{"d_mlp": 1024, "tie_embeddings": false, "batch_tokens": [32768, 65536, 98304], "seq_len": 1024, "steps": 5896}
Each number is 500 + 40 x the weight over the matrix's rms, rounded and kept within 0 to 999. Layers, rows and columns count from 0. Numbers have three digits each.

# v: layer 5 attention value, 256x256, rms 0.0707, rows 128-159, columns 0-127
# o: layer 5 attention output (transposed), 256x256, rms 0.0715, rows 128-159, columns 0-127
# q: layer 5 attention query, 256x256, rms 0.0762, rows 160-180, columns 0-127
# k: layer 5 attention key, 256x256, rms 0.0746, rows 160-179, columns 0-127
v128:511487476505491477500556505560526525500528518476587441430475583505439559530512499457435426519423492550451545495478469498498499495539522585510505546452539527494518532475513446502476500511520494527482528553517503538564431476528504486526490542428513440509494459549494471445508508543448499495476446449447501491521486546493520483507447506563425445508510521497497589492474496431483438502550
o128:558529570461502527489458424577514467466519510515527469377472458518547519542465516531493487557481545501442461569517559543459425543515454531547485587453482454432530481476525503422465443517506532543526496475436515515514510500538466514545502519419401477522530484536482580440533500482526469508519503468524489536495499503537543498493474514516486508409460534468451494526520484601480535550420
v129:454495505465423569433482510562436473466491533474440480472495466445545509495549551490516473582585463458472537497507519473533496503530452472529431441515538542551542516511487451547549493552508385498468516421463514528485473538507539515576467431369513503471507534477484537504513485501487495419463502494499513430553430496469515468470554535517546416506552501450498520500481495406504521519516
o129:550449475505574481439462393484527506497495545440514564497518497450445557538452466507436481485488469431454570486504446515519460491508510511520499513543472450450501465483535519471498585461459504450536498503512446497520513445515497507458438498492515524529468482450481536500483554489452467544571484492536427494513470480494489512527542565489471466524545503488502501477562497511492443571548
v130:416466488506515519526511538453507433534481484470568407529484555507406500502512394482524381490540546565551493519476468515475439552520558484459565566506480387481516527495496511476515464487487506428538527437499429522507523448467484468416593467519550535570497514607517429463501483584530470527501401428498501467506530552477542512614469558499561534527477473521496490478449510560493445512516
o130:633548585437451580535535475524483512477469499558546453500473507506555475471561529510591519454516524448551449495542495524459508510490494452532506485439472548513481494517533487542504436529544463546466509548458482507539481527423484505546551545474496484470514487508515507506516522533576503559521538499482442527537525505487520479473429477482577455470479559576480499452477485503519516456484
v131:440485537497472467506542512526546504512507521526521458552442529523426514530511496452516441422457550523527508514503461507498479462483571600474503531541475464460452501487513495448528477525519531531526553524545525532480448469457509505489529537510527573570516521544528449502494511533425470485500488460459526470528480564514552428518468535502524536488493563521513504491442476550504465494534
o131:552532465418492540527572510540510514518469461543564505447488465524515525492537559512512544516542448462540439522557524560471483487467464506500443516420539472479483542512532541521479484507479463499457455541506458466524477542446447517499485524480502468515471484481501503483495518484538500525512530453473504533553469472513496472533567508443567567424441505546455505560473523534510520443526
v132:471506423501521469527478513448459452504529448478508500557520506533504463489424503567534498546511488494546475469464499604502478569463506404475542515478473479482525481458505563543512549503508570517454480448533441505434495450510466445443559453521547582455505484481480537607509469485550535546564463544531492506460421443528486562544541438492529526493503410503485518538557506579522526517508
o132:494483543528473513532513506529484481518497501519443463577543537499549430430485478560552522426512552447542517440480517459481589531506538440438460458436506545483513501443518430551516500503561487494533579510498535545476493531545508489504547495523485506505499486532474477539500469504576493519544482543486405522454541497521487485445431439534512435527503534549511507451458443472508505433501
v133:456507491487485490537526535515538477513487497509555486549550496516511569522534484509469527551459450516484467516480430489508481471482428496535484442507525500520442539470488498489555449539541464558536532490418518520453417537503569542517416516524465518520501557453546447506492485486509493488484598438497476485523472548501525495509462393581473455503499558440521491516477469507519461503547
o133:458452463485485478535500518561521405516508527448495511464503522488449486576525548426435560450499444537494545415448497500531482487498526549450459497555569442493549524523533399467482486427388526473493447500516555505461518451522534498412489529565542498459467494498459531488514480480471541529505519486565570476496538496501513501528589573501515547472480508485453504514500487535475462507525
v134:471500540474513428519514534498501559528503540493564478520493513503442480529546472495524442451461519521435463524520482502510492479469565533499525462519433477486513496511486529461488491467468574519508491557546468503553465458512510514397515555483493523548480474549451455508504494514463426523488466501481502509442529502495517537493450510452449514530470493527529477506465513576488424482453
o134:520566500436471521531515565480511520533528456573551515466470518544512501458546539506529456523510468465534444541547572506490517519492481488541439494446526525514510529540517568538453416492555480507447510546517516464489496552464454520502521534395447474546502507481555513520446502497485515466492501509439526541505524533497522474508474453442543563442501540487512493507479533480456540444513
v135:535496507462511507477491481529508598511484517481497480479499477528523499479493520472472567520497463453446463522525532466459484450412525477551490404504553543555528492537579521483523534492517449525486436554461587466526499487476533464567440538539465520457520567467449513529489541451454416405489596501564537472503440499460551481468541458498464506502517573511477519521516574557523506532501
o135:476523519528448502549460461510548536493515509415497539541510488473454483578481536474409454536468481483501506542540562512541465473549471512578480475531521489524482480497523537478467492463426494529469441456515504513484465433532497460487405506493433491581457546456551506553466490498401495437504519522484592487477458542534520532524568524494487547530565505414566465473496513496525480543580
v136:372477536508489526487516433450556425517530491535482593501417516453481518477537588457468493609489572503492565463508505587502417477513549539431479506534485417466443500476492406550541529492550590449507538627548515512508509477520465546497520469496549564550488503482531509508493507535530500469518502529422534518543566483475585464448514564437466513498457467535486533496399483446594455423589
o136:448518515532552513492546466507458480473441480524519448446468476447576464434450506629541510559564433545446455413539494486590467541473442498445483462411466477494465613440491572526502466604528512448541502405441439484518505477493508519529445527482506446563533546533416485509514465490569491582509545494511434470559516497459508528485437511506466561468465532533550515536447485604430538474547
v137:523448482555514466460552519545485506515436534488438483376490531489507569486503524486523601433493442478512507618499502456481447515475415550526477540484557503551496524482570504384478430473462381497507459511484556487499506486498529473593416476474461507445523532538504504386496535458451540428504520458496531481552508551476549483438424477562571495485527627560514523446495508525493452483470
o137:567522509520463544562467512510541519447495564469533608534483479482482569524563596407441505565516498521493543547505500541512437506568417508596540518504448455468451459438466545443522470532420513494424515510500474413551458477544473399542505472491448486499537524455571523492538496544478465432465516468493567478501407470434543558550541547465429521577491507533468490498439591531502488566493
v138:497546534470462512501508507455486439430505504470421467541564538430528397537508535619559511549528475477542501467555510543541470479463537530454476572475485494459408543480414542542565548510514569517476518486486435591406490577519511550552506400560471545483525424493474534571524494524562547535519490543457478527561508557489507508460560462480591428486475516465486478471458469560524477508496
o138:551544497457502498526523467510528517520521628492456512525503530432442481418535440477523455479548484513423429388468416456526621615524542492460471493461499476526496542555503484531543548507476578486544520556542542385450479524454415454363496552549577525547497555564447463524472496450508509502539465540416456404510512548534526505515465495453504557446458518497418527604496490491408466454536
v139:364502485506517450491524495546503501486498477489530487554451503503452539481521498476470445462556578557563522458464497513497460459466558521416513581510492368475454510481559508534502460478546383561519540460554557500511436481511416527461512494532521620549532532620547438460509476547488477505504488506486509456549455540457506500525556536510514511502479600485451525490569498527482463509570
o139:518516550446531485535527509592506474515459447537570421496447455542528450498548565555521571461540557514507477445492474526502501499511484493458502571410513454545468477530533459473508474467455473498543534520492532488507470466475466515497558487553490503509413513602475536486549480458523475568547546400468440540558479462542525446475543572510508529498540553588429505503430466584560539499490
v140:474519465497514485484495462475510477460501474475494459508471526541516478454429526525558515514528515473526486475416518579496508486379574488531512552486494435482495498478485556513481497477508583489416480530564487501474516512493459501510566510500539543476478473498462519495476483516541491526549417509489490488497508466509536545526551477458531494488531448497450580488497463524636492478524
o140:523506521522503536539518496497482556528488489481469451496510483461530418420484447621562507509566543459536498471564474484490539563534473428460499522413475562494443497429502482520530514499570466511482531481520490452502498502522448455500513481507463460540528472531519498520493497518548463486525495539498420482460477528537542503475423428494509420550586549522526502494450466498533514450491
v141:519519498476532505498470457510499563481518491490417570468509491482611448469496577579475542508530494415405540493574545480480584482501377488485494414498533621530537510519538469466485563508534482434541475514463534559504566459523521497521552480486488479435485554502487479526469515449514434458467557523512486517528495459510473501436550519457484472501494487547522503521509581497439529501439
o141:380501478588515449445467473457508540446511515473483470534536490499443509540429482439468442493443498581470489524483490486576499511492480528528522498570470524532499497508456578499469569517476455452566505459498477519480556452490562562512437452559515499519491565481545472522483509474464489445483503502480563543511486534491445493540516536480439561580521473444500456468530513493517457551542
v142:473496509491547518551485548538545623447457485405453478537520513471517422504537467576461481578503572483415452509547490522466543522437434434466605448488501528569552499505479505555520487448533513445480476543461474566568549419515489505423552447553456478490498476541494430463477480474525349480443462442525435493502528520468496518485569396505479497558469511475517519505564618546525457458400
o142:436557501534492449486488552462529519453515509492575450456512528548460441486518517431520467459494500565513446542517534540567544515501475495572442495459478543577507548540471502518417458434541447519507589517530551572468555480417526511476520475484443480508541536562570563534479518490435491404467522540474589544505560531552493423533454549455538558496618572425482421424472477526478528552539
v143:476541467482521551522486442477466420526517494493470473501491476494515488507422461516474461556522512514555532477482497491489502570563510522510523540476538520464418499496461455532508471511492463421542566404430498515466505533517487467481547478539528530532529509516562498523514501517543485480519487508536521503461459571564501480532546485526550488522541471469490554514562480462464546541561
o143:501485512491493496484510426506493473502474576485492471500478465477499479506467465522531554423509560504520524467457433486463514553498565511456510529487503498512504426516483430488578563512474514535533488524448523569488536480476520507478470500629543494445499484516452484501559538509582475561525506511572427514490517461540478488472535500514496450518541518513503538499531471490535476476497
v144:490494482478495531473493515538460464497537478516476427457535503412499529498516488526466455603504482497571522496526480339501492526612529428540437548450591505489505492518546491483445511562471388497488568472396523469464470550549489499549451491511533554485521469458508547500542497496518489466546507442517463457546400537517570456537576520532494465472542550508493491513558512443405523505629
o144:521468491486504473491503410512502537449464525486524483532507488485498508523471485479506551443485542439525529456425452513471456522541588525517575499542424423444473422488545461464547520490462512546481485487406465527526520506523486453454520551610559478481490518494474504462545560516527504520575490494517396484524484461510541544480562577538481447532521519481466527536552475465535492591517
v145:455436526525491487513552535479554454515513511550503436487513514478446540524600431399491442497478552563455556516548481513525428471531596558421513510523484455469433520475522437483496443457574521518542486525495482471494463497454483567542432501491516485565482513529499473467462494517482523438453554456442484512522598547411556484478454556472443565513441534512517433489459441511502494489523
o145:520527523481475522495509515549498472426461482555557503423438514438490515533575524459495490498522408524451410551499528525569402471467526516547533474498525485547535528542546514491467454568486543517443439462513511429535434484426490545529498511449541509468510520527470492499496471496463564521460565497469518486590466493454514487504502538502515552444405478537487468548513519549449562493458
v146:521517520485520443480475575494511513526483499500560531556505442509405609512479496487445618488488475517508475500477476375516483430503494534539495481475480495478527486491591548550468441459515570620446455539454520493565505512520439527443496602473494473538513476439478480420509519447413516478523504430481445485461469499494486541521464517552478508471495513467506467517538526432428471453450
o146:494543452419528433480510555449537504500457446522525557465487517589525478506500550558453532523549506464533462542495537487515468462516512535477503438517521491486469460481534445477514365469581526495426472514489507499505542509560479464493591522448449536497460476526523512486517481481428577482460481456459540501496498448464524502482545519530546509454487498548445484511514522493476604533468
v147:460472493542487526504524564555515488515503496506554447527478504478469503501547461488518426534445577525515511507512445433482525514545478498454501512549459426476511487506529471494531473517469481464556526470482435508537507464535500519427536524482511502540497501572521462425517470517507447523488474469460485454536485507468521477572488546482465520516464492531490443468513500528435445494501
o147:517511471453512485519561541553500477444461451588604488465479502579504537484516546483532512452498471484523446563503495564484456482503482507580510484502478452480525529519479564537455439466525445481461527544484485426534542555423497546523544529449490484475496476476554507463491526486516551512492508473454485527569521504482544488520496538471516565457529501551496444473495481502482540510467
v148:573537452460551499519471503505467511493501475443488471567538491525509490508529463579494515590513445475576464499538543451480449529454480465540506443440509530512492496487526533518551589575493478426447480562463498515492472571551525449528492545530450489471526484420474527533541502469535435506488519546581511476532450493504524484489561413490539473474481435481516472561545504518499497511487
o148:451506519504431446565511501556523481507546608473409491520574530550459400544463488450462483439488533524512546437466515511546544528511513553490491469578556492508496541542474453493502496450467506511457514529511587517461525444534532477438509519563531519524508532562526474508424480463448533476517485566534532455448508557578499500514518518469476555522598509451530519479457421450483473466560
v149:510478511518503462483508477549487587475496546464478508420510534503495505501546561530533454405536514509480505521598506549515524469521501555535508513459533626496474530526452473459481455477585398463580509469487501580452494427488486480557475509498498537514480492619459472492528506539426454501478547515493528527496561490515501445495405566498533478524482497503480544481495502564466469520546
o149:512556548507474522493452468532533577526550530507532519463486461473454529469541507451481452532436564513449443592573547544506480534489452546563502569468466484498510442537496561474464557496463498507573477504471496471474493518465470494547457493488401533552432517495578482497480540523490423454475507439471554596522470527482507481487497467412479569478450515444413482512508564565502460527498
v150:482496524477423526475509456516486486533510544460493487414486494496563457522486534520558549508556468484423471565487483557548488484474504537551506486521483556514498502512409452514545433490521509501441476488525494535482494513461541509578465466383503537476516482432461575536490491528500568455521513525453508499491510481515523460408420499505570485505517511444526502461425440503621523544537
o150:567481487505495561482463479436526531547526562453509650480493503393492570477491437527455456556520455421482540509530468458496519520499484472506452481494491515475493489448505540485515557487520518453456491496542454442491462480531455459472448496433431523555499460434471492518465527542482450512546500478490476448480481504475498545495458433492462484497456515453497504494529546519462493460531
v151:493503529459511491525522525558499536521465518492568467489490518501446491548532451543500495450407523509495441516508435409478517488495513507510483526488464504457524480498519498481471480494476520513511485535447488547573483483528527481471493549481475563550480443495458472459520502531438468533489502485464457503495459534534536488454405489525461482506480554507521456515479562548440458453463
o151:517528457439508482544538531482513501519495494550574527451476513575500545513522560434495535523461506479528462542485546535453539474502505526556452515506519484472519524525505539477446425434539508495451494539509528451478544553468433490459551559445477481509534518480541535473500541493495509431515487491469555521492497515491525474519518542454504547457490518459449482530488553483421505491493
v152:514521510440479553471488478514476498482478467514471435488524545499535495511407539504528525554570462478535493486546551480472492490548519508538476513443536533473460548512538497469485506492553470481539496437454514551463520531510481457530529434544460506509529498493521506528549503450458520476500446496513556510475423520578473493536526474497506506497556616516476587481509450478537522487553
o152:542525527475508519480473397473592561520494524443464533556509469431469510482454421580508520473515531439541484466473425491456549516552512466536521541471394482448482430449524474510574541490529578510568487493503459521526501479515490460460427508566527514547447469486431501541551506508578445505510477513517459476439456475525530531500561505481506480530522515454525501517546519516548455542528
v153:470472459529500455522500496563486591465464543416520469519453414547515489489501485570527476370552525521472404546485510565513605569413484511496572552486472542453527484493487551498546423426444445541450479405531492507581462501462519512552529536469472528481517495630529417454531504563453491496502456483561445453515525506496516526502498455494532517538512519439475537488522551578520477498405
o153:517469450528522553497537576551503503604506528474571499480494463585432507459566559448547532458524584470555558596566532580449547455468482447522498576443516542536480451538477500439428515362452454542476521522610576472467511493413452485513548439474406461435474466524583582505514570474451405460492479462521534532509442487545485405488540496444489490515638522524434461433468504487510454532481
v154:490516536487511501499531530448542502488503497515562446540508522453409508536535418442472441459493544505524509520571447461469479521540572546464530559511467498438421497515477445430499473472535542491561532475490467508558485505497501532447533465549511493539486480551532427489512507546499501531512483428466510532459533576514546488604499524490517525525452504554501518471436502496420476495497
o154:579581484425477550472566477476490518464478491543545510481419496535493509485556495489584509493538480519546418526519527552491487482458536513531521488454482503543492482566547546528476434540531514542454423566497474491526500561395493492486565577535545495447536513481531505512500515506554510542448512517504505503539506479489495475533522478485602506425443497527454520557540524491494525484467
v155:557484510542525458487481457520503534468478524475466569453496460490524488466515555570502512513510464493461510493443534496491495498474404447515521440532540495564534488519517504494519534464451425512480465516498569506402491530506505506564459481489491496471479535484509505537463520471529458437463564510511482482530538473439484532509535443471560468486485528488510502511521507499548538526515
o155:400470485612505488507458521498493492487535487437495470539537504459490421521557515389440483541504464526430498491521480486554499541508459501485521473573537537526500512524475471470461543534472482490529549475496457510511482440518548518524507459478486504507521553504509526521497468501396485430517500531511564502526476521488451515502478537488479528579556499470494501453488539518521489504553
v156:554461484512485417481479535539457550557504503453428449380572553531536481471544473517561559442571401531453488524505507503557545551499512411472445387421566495576554519470533593522448467542522421535462462502530476458513414505453551485582394517527503529441486497562489444541507490534534488535488555509523468427473481421428481477451454497458532494472512466414536497494569491570474449553498
o156:536486586490396519483412511524468540539540504485430500560537555467502507480505525424442428541449507462460536498480558521523494517512477465544470503508511512479518457492502443465435491493491476545475586496488513511475421461523453561560508446469465521549505521513533490517490466496415496466568521503473500524460505534444491497485481530486460498536457466495488454412506469489481474540535
v157:610518503534559433501506543488503579464501499529517493550486541508470520499535505519454463472395485536547559503551515434461487475465459541526542467528524502560515515521560528513437601479452486503529465562538590527423465566532508481505528474533478472503525488456538446528486508477437469482441498460480510499564461560471441434553499522483497527475479523560504510508509540481429470535484
o157:495594522495450474511526507498513509447542465500512504528512458587575428549563530406424492536475487601466392568510498532500514503498473574557496473584511494434508562542488496482458474588517546524478468525475462517558448555487519506497521508448481554504536542516482523478464401505461530412460493441449578507506463527561447520557542528522516591486458482488498496548492551520523542494487
v158:463488456474506493498528462522493489490544502520471522464515461514507559475547493490511457535529462546496521444437525494530489522583560511460450449516527444430475504500515501543473499505483462517463469533545466476443468557511437505506456527501548479556452518522533471525478491564490518526462580520494488432531556452432485542518507497482428528484498367443476458557549479475502526514543
o158:412413526563529493502486514569444454520475470520480423493527526450499458481527486505494513469475521508444513467482473483510456508467502488457559508558544520488575539537490436475465549506486473522555504428484514466499523429504534592567508514488551472489515514558451505474504492484465531505524502508531464534523477487476482479417481499494443496527489485519512496501522469454501514491446
v159:426474525515499498484571502532498454476554483535529454538496510496415567516545447462502410433461568539619495476479491512493459452492552545515431620474469464452482497505533519485512513552428431539472520564574473468478500534464461547506503546534561457568487571495512490458534514509419552485510516515467475459525606484450513512501509512489452522478505547516460453497538480532465447518479
o159:505485471433543464529567575552504483501450445574544394458517495512480523450533558531513499486537499480506464533519514543463408498525460468489567541494542482482526549523507498490465513507429482535494468523529479411507460539502448472515549537459527431489460518553495489444502527508464576465491436495417456496609448523496571491455487455442522518437501474557447494594482482495502583505425
q160:464514579319365621528420505441487467494483543437480596561549468548488601462504537514471615429507562630473593532425469495546546473420518519475535559503557519533485520506518520443545500453511484483472492515432469500438496413540564475501436519535404509564446571518451412418509541472529542452549521489527554548524490451509534529522472444559540362417505521488487440506463555462440612577439
k160:537515523422491484548597483430527616491500523464525502557591512518510503458513527505598562521371512550492502541484443519557464488516469511508452509579584510533439548414462542483489509504512504546478423528411546531536508519494510458437506510504380491438456494501508526502586608478426527515435496549501564473467481542519556491484538480577452446477375482417523457455505572516489413447493
q161:590557539508485536524459579504586460550487459530500520497527461476544424481450511492581439476447475492525499517518503463559492496512483444520455509537563500501458534468535511549505501490528480486501527512467514567544535476512499438504485515521501438478479535500479540509561503463504483554445563467519513509505514526506475456474461494477448535500460507553501538548470517465487385539532
k161:474422446519510461506561465524516542499541506520492466507506480534509487503537484485471512471500480486535482517519496499461494532500507521501500509499472503468486474478492478501462516502445576515530438497455500525485481499487496543479529535485486495457488463480530493493524557505509478491490461523494492478484514503468500511498503502477512511478438453443539506474510538507517534482531
q162:653500623405440530602496563466601491545431499493448534556540502500628452486522507502520520489409567539494468585503429459590465441472473467520486453557623554441451526425555531425507458453493498520572531580373487572539587416518598435506544472532507490483423507493468575416557557411487492566418513501533493483520549544505523498508420476534482454484427525602502519496422541503442409555509
k162:515465529422410495511545457519573575473439472500455550503534522590559554416536511531518534529452468589495559608475429474528493404495514572489421498621564557523420482368503472524472562510485521502529468537395479565522531582459508396428532482469366508467394539464497484487567609463425494542361501549447551433470471527508580441461508482492494502402402495426550473556432564511455491546485
q163:427529479440454524438444433572494525479482582489490494525473551513497503516539513546543549486532566500561431493522553546475474498492545496496545489493503522519552489515493556527523484536447517524470480523519550477513448523540497470478443506467454579452483453470502531508474541484516487523573494542541478507534489548548462530517485438559503564534544507532573554458534588477576525392506
k163:569565504474523445481479465476432464466536554466513483452511509480520570555469494463484529562543510484486464452500490461499533551509535523510474490422486534544571507543478469510524498510493501476513482510557454442490487472468541541537508513519539519471545476529463511519457503506505510489556516491524467565507472492523468479503535540493466505530513524513512486411559492502534518472498
q164:471497479520526447528508471522480503467519507574504497517497486510445491556513417509521468553520524496498474422512526532425506526539492511506488452460428527507528495514459487502524464468502515508492507482518480476487501524512465521494498482514521576500526473534512540494457467562528519520511430471438536448516502516509450527535497542533571577521505478459477483479506469563509481470553
k164:523499510481489504474472504472510460494514513457516520484494504506467503507489552457494505470473453507470516513520461541492526466488491509516486512525504511505478534510526529509495535504503482509480494521517538518474514469538522491497532538528511455500484463487505501560503431490481508498465533467533523519525473490551498522476477503493514448488534512487482515490482476478481454530497
q165:580451528469510490525502508468511417539441436457526477487540483532565512472492560522496515485517493555516513562504464493522475485475480520510476448537547486465476507447563494471488517465498494541536437515446516574484531489481559468504483493501464477468486566509473494496552565448443513511455553561496533512490478498473522493473479500501485478420406500537463456596451521498477487530452
k165:479482512498487527525528509503522548520473490520458503536551515482497511455510487524515511519523487526497504585491517450535489503476500495490451539506534523507486510483487485488499502492488489468534494467465467504506526516445471487467487441494448521521483543499483487438533571467494454502509488527499514518506527488476553439488508486497494498447460497493511478526503549534479521537511
q166:409565416541565512341470474579482529479609558500524478490411521483457473573500461495490475507523488450576493477507563485385485552507517513525560481419435444526518518591466483539504504535483556469480535443562498423508400488548484605552467486518586523532608444521546447533397421558552477516594483483473460583513492482540497589496534524559500484609639497476539545378568460505565602451555
k166:397514451576599456487500513545481456444583534501523434487443562433462426634477458511497479520516541469518445393526555469409479558562479479509553478447357522507598502612497445545536418552500572497498546517608525452498426507568532593547554555453613485494597432514562569555405409550510554447575485453490415505511458562517402574502491522455507547610587492577524548424519427522562564403490
q167:474452477533529523523587558528487565524477503478520496493483452478500518516546466493480524506541510459473532498519478469488505466520508452479473455524518486500532460513443489467516495506499538530525494501487472492517514452512499507449470471492515521533500507491497507485498532507481459503505515491508477452532555497511530475508516542542452482510459484535483494507523464529502511469482
k167:474497517478475515476462485502531474458532532477444501500467578472484512518522498501522486514553472511489516495555546437488468533489524499533487573556475553480505521468502461470474537514494513481502519500509503494488467525530529511491426488487483521489538462503528469489473472488492476534523492504492519526510387511517494508443471494520471554530491488518552426470520565479518510482492
q168:507492459519493490442561473516432490547545515504522522472484527475463530511501513510429510527516486429462550478460519497461560507516495539507550503466447456524489499556474476523518556512514460522482579433532451459539490513500447519527542479440465529473543433471498471493478474502490471491490488510448497463507470474484486512523551495479521485460517478516539471508503442534530559493509
k168:478545571454494462519513519361485493511455485473507530550561507508514543489536516465512587524477470529449573560451462538583524455515495532447521526505515529565489492474522546448468516509492457507463487500479517566460541449497494409514485553552512462530460476490489489530552550540462524501460529502558554433532497464481551519494462455526545466455458488478513479488514485500440451534459
q169:494538581346367582564442503478517521486459491461476540549534468503507524435506559552540552415451559605513499589437465502548463485477467461475484469557580548543496492432535575460530494485507485479509465592396549515494522407589558405484465481562415496531449583529433469458585512427499518487513537497553493542478476559495531479453445437620476457506470564528553525535440626458464521574404
k169:577451534462453508524570441551551585563420525508509517497518494541536523428494526512551485505398486547493456522467428519571495453473489493503400470586542472511467505414470528520521513443510541531547448533425534589566540544426477401448544469476362464478430559455455467510605665449467515494407500577484574423480547512503580405496498450518459518414401530436569452585420527495493433510473
q170:450538543404398538498481485526492527451473536430449523529530520525509517458521536526545563434477527546487514550455497514533480488481504481441524453522520541542515471468497562486545447495498506483485438526457546467519463479559496452506463497508455475502481547481461482488554472481505520498536503526527505511527503497502552499482480463614462479516498538514561515529471525467504551554443
k170:544532524488456478511528473551496549528449548487482516506531511498500565467535514539565512542467524527526481503483494490513511482517513520506432501549538482494497493475436507520509496495511501504479487514489482513534525573435517467466496450462427561542453531497474475500497556495496489481465494527470552497503524501489562492533495440503457485464441529507531443504492514513504479468490
q171:334465358601556499423500420527391510490531500544514468435478483467358520562442479515521471478599445488533470426485572563456456507490512522504505494424390449537544501590469528601501480520529467499432507397597504456500448538505421588492462485487554554534555502505540481557402429573506528478588480500503521491493444456482473502486596573501525544545597480423549536472592459488586573498515
k171:426509436540566484454454559478453444459600523527523479482420472499480450586474452462450447483553493417498487412496535521431531532510467457496592465425399459457593510620515495495501493522517509500507527493601531416423432475559499551575514535517643471522599437497511514541451357557548533485562502439521435495535478512524419597526508534482539513632642498536511561430520426529521546494486
q172:629566606464464534525516497459586451550442456485487498527548494486576503463507489498552523504466537558478462585507491477531499470518439524492525439515581553523469534421526544416475482467531438529536509520427485568561560496471494420409546526532449479451477558500487512440534566424426450534438537489462534448515471543489528474455462549526534531413407492577426469572429473532429436529482
k172:547473553465402500546570415552548594511423496536443546500531500578528553388495541591560504533450521563512515585496442496538495472440525482485422510569573488473426522422498498531485543477473502532510456474429472528522557571423492429461497447471330546506391583464504451467556606475500504492419459507484557435444538502491590451493492429500495473413416518453523447600441531487478451544499
q173:446574441505539469387480424528442503475559573485505474489444621457487500542536513519495489523573517458553487478544532525417470554553516474532487480515428429485541518547502462525507517539483563491523495439530531444513433509523467560496453513467501531501568439509561439524443446549572507482590491528505444524479462486529470555508539515559452506587548519544559522403531453574558572412563
k173:454484440577564495484470478525481506483552525535541455455494475445498467595480359429449469529539500431504451390536532464429506561517472484503527541419391491485608491614530506508524448552465540480539534473614506469464475462523507553515548503531631479517585480475471515517435442538543529498593506453487399527555500524521437495525503561484488530610567475539476541453525451526513575459488
q174:447487473518489464565559526473464545472540539527503513454522519417448495510551550444438508519476518524492499474445529537510473482492508485530475477530449506503515505529495499502513521548487490483475460467537491468460454458525527510521495507483490466525481469544481450503484459508587534478565492462526466519555532483484444531491468481497504506536537511438545518443505549491496489485469
k174:538481508522490540517453558486509445564524455498513539447471449521491491464465559470489463458471477510465521475439488534532497450481488514519511484498514504545464490485542576511462511471583483482469530526468511510475518451558507467489508536507501430525499503508474505486539466471502513531433548469520525487480467466474447514487462495500514489485505541457502512556467450489462438564446
q175:450488529491456513553542514451447580463471562530476512512463425519491459493489478472521475556442478540480471474467493515541514491480515473458527593529471465445510509520515527473522567544471485480518529543521508488497574482492472530516563426464519564482449448476490500526570534501487520526506445430506442511483541435509432518545477450453514447472521519491479562480498514533480450491502
k175:502564486425512529530440502438498495513515484473537527577513453560520526530467522503523534513443571498492544486472543555484505496509483515491547469497552502511520507466481543455487529504518515524423528510471506490465511524544469503487445520540506480467533487519523484531508467489499584487552525508546511555511459494499480512499468432560488456541528458499524531469514519453476472447476
q176:426546544500448443520530525464464582509470514472472500550497543459493455475501500455527502540462464535491506501453437494548542482496479536500520508534474488455427486505438536448498522512461507507483572446487538504512493495524459497460547475555518479473515498504485496518546503465540538551509512424456481443477481470482518472497425451466525454508529501496482600493477509479479511582510
k176:525535487450486509494507498494533488515559501545552481467470471517527503492483499542540449529434483498499503435448504531549481466491502548498489507493553412479514503468501539552414490518543472493485537496472459525512501499494469536471518464479510460513445546482561465493530487507496498465514504515498522451532526548511461458494531479519500530519533471469472496552508521441492455520485
q177:461598533544487509500517526443517481470479447496496520472434456473492474456480525410502504463481488477483551521451463531482510508473470551470534471498518453555482462506476550495439511518499548522480555409486480473510469466524500584447522497525512446487504491507461455453533509485532403474496534451465479452562520543514517496482459519488580471466543510482447590525480425517448429614531
k177:595510499493491444527524530532534468502519516577531494473461507501467480484467552499504420528464543480460493422459516476514465451445486513580483443540487541465467504456483464513473499508516507510505494472466502443492469514530445580477526498482484476464474522516574471500466532497544496487496483530512526467447498523488494485538493507511481523572496474479484524520511562435509534510491
q178:494551517499466432467458499478504474518511503541493482491540559479477432476532533489519469501472482525482515491520487508520489546499522519516493481530501498498459524524489511518472440546468498484500477463493468505519474531507524486523516466491516444489464466525448448482525478474528483504508500547486507490542542479456478511519524473476492478491487486474471527512505528489477502522492
k178:560491491572500550540533557536490445561480495595517502499495450482504436517439506465496432437501483461485454447415509515498490510479479498532517428468515482501545493497492510480498434446543524506519503490486543457532533465471466519445497513498509409510508541520469494486538529477491544490516553476567467447447541535476446488482487523515468502526539487494461561558495447500483484472483
q179:488515503521482466552576471507424540531479472507483470541522514489487482498537485471481518558479506516475459517471475518486464509542501512493487503548497465509543507502495514458504481524484546504487466466485496493522476467485507504449495487491492522500486476481521514489492493513578475500522456424511458468505466524541495487511489497580480517464469507505492533515509486522493468474499
k179:505503493459470576470417541492587451531536484492522525479472454464533523491506534492481474499500510450508521486509551514499481495490508462498489504519491492447509531508548485494487496515512488468495551507505532484533454498526472468497477499511483471520587531479470465534489463430511495521513519514485504544489531497541485488507459501509453510512524486490527526492458528519518514521497
q180:519564527451464478430451476546553522537489567512522497599532524532570531507513465512535455487441496501491502513555464514494528508468503489526548500523495525414460504498515477471484409447516540521548550544468547516512501538499492522505502554439544509453459513509543551512432478499486521536545423488471509523484511561480456490525444469466461542523540502521451539469474512493537466482436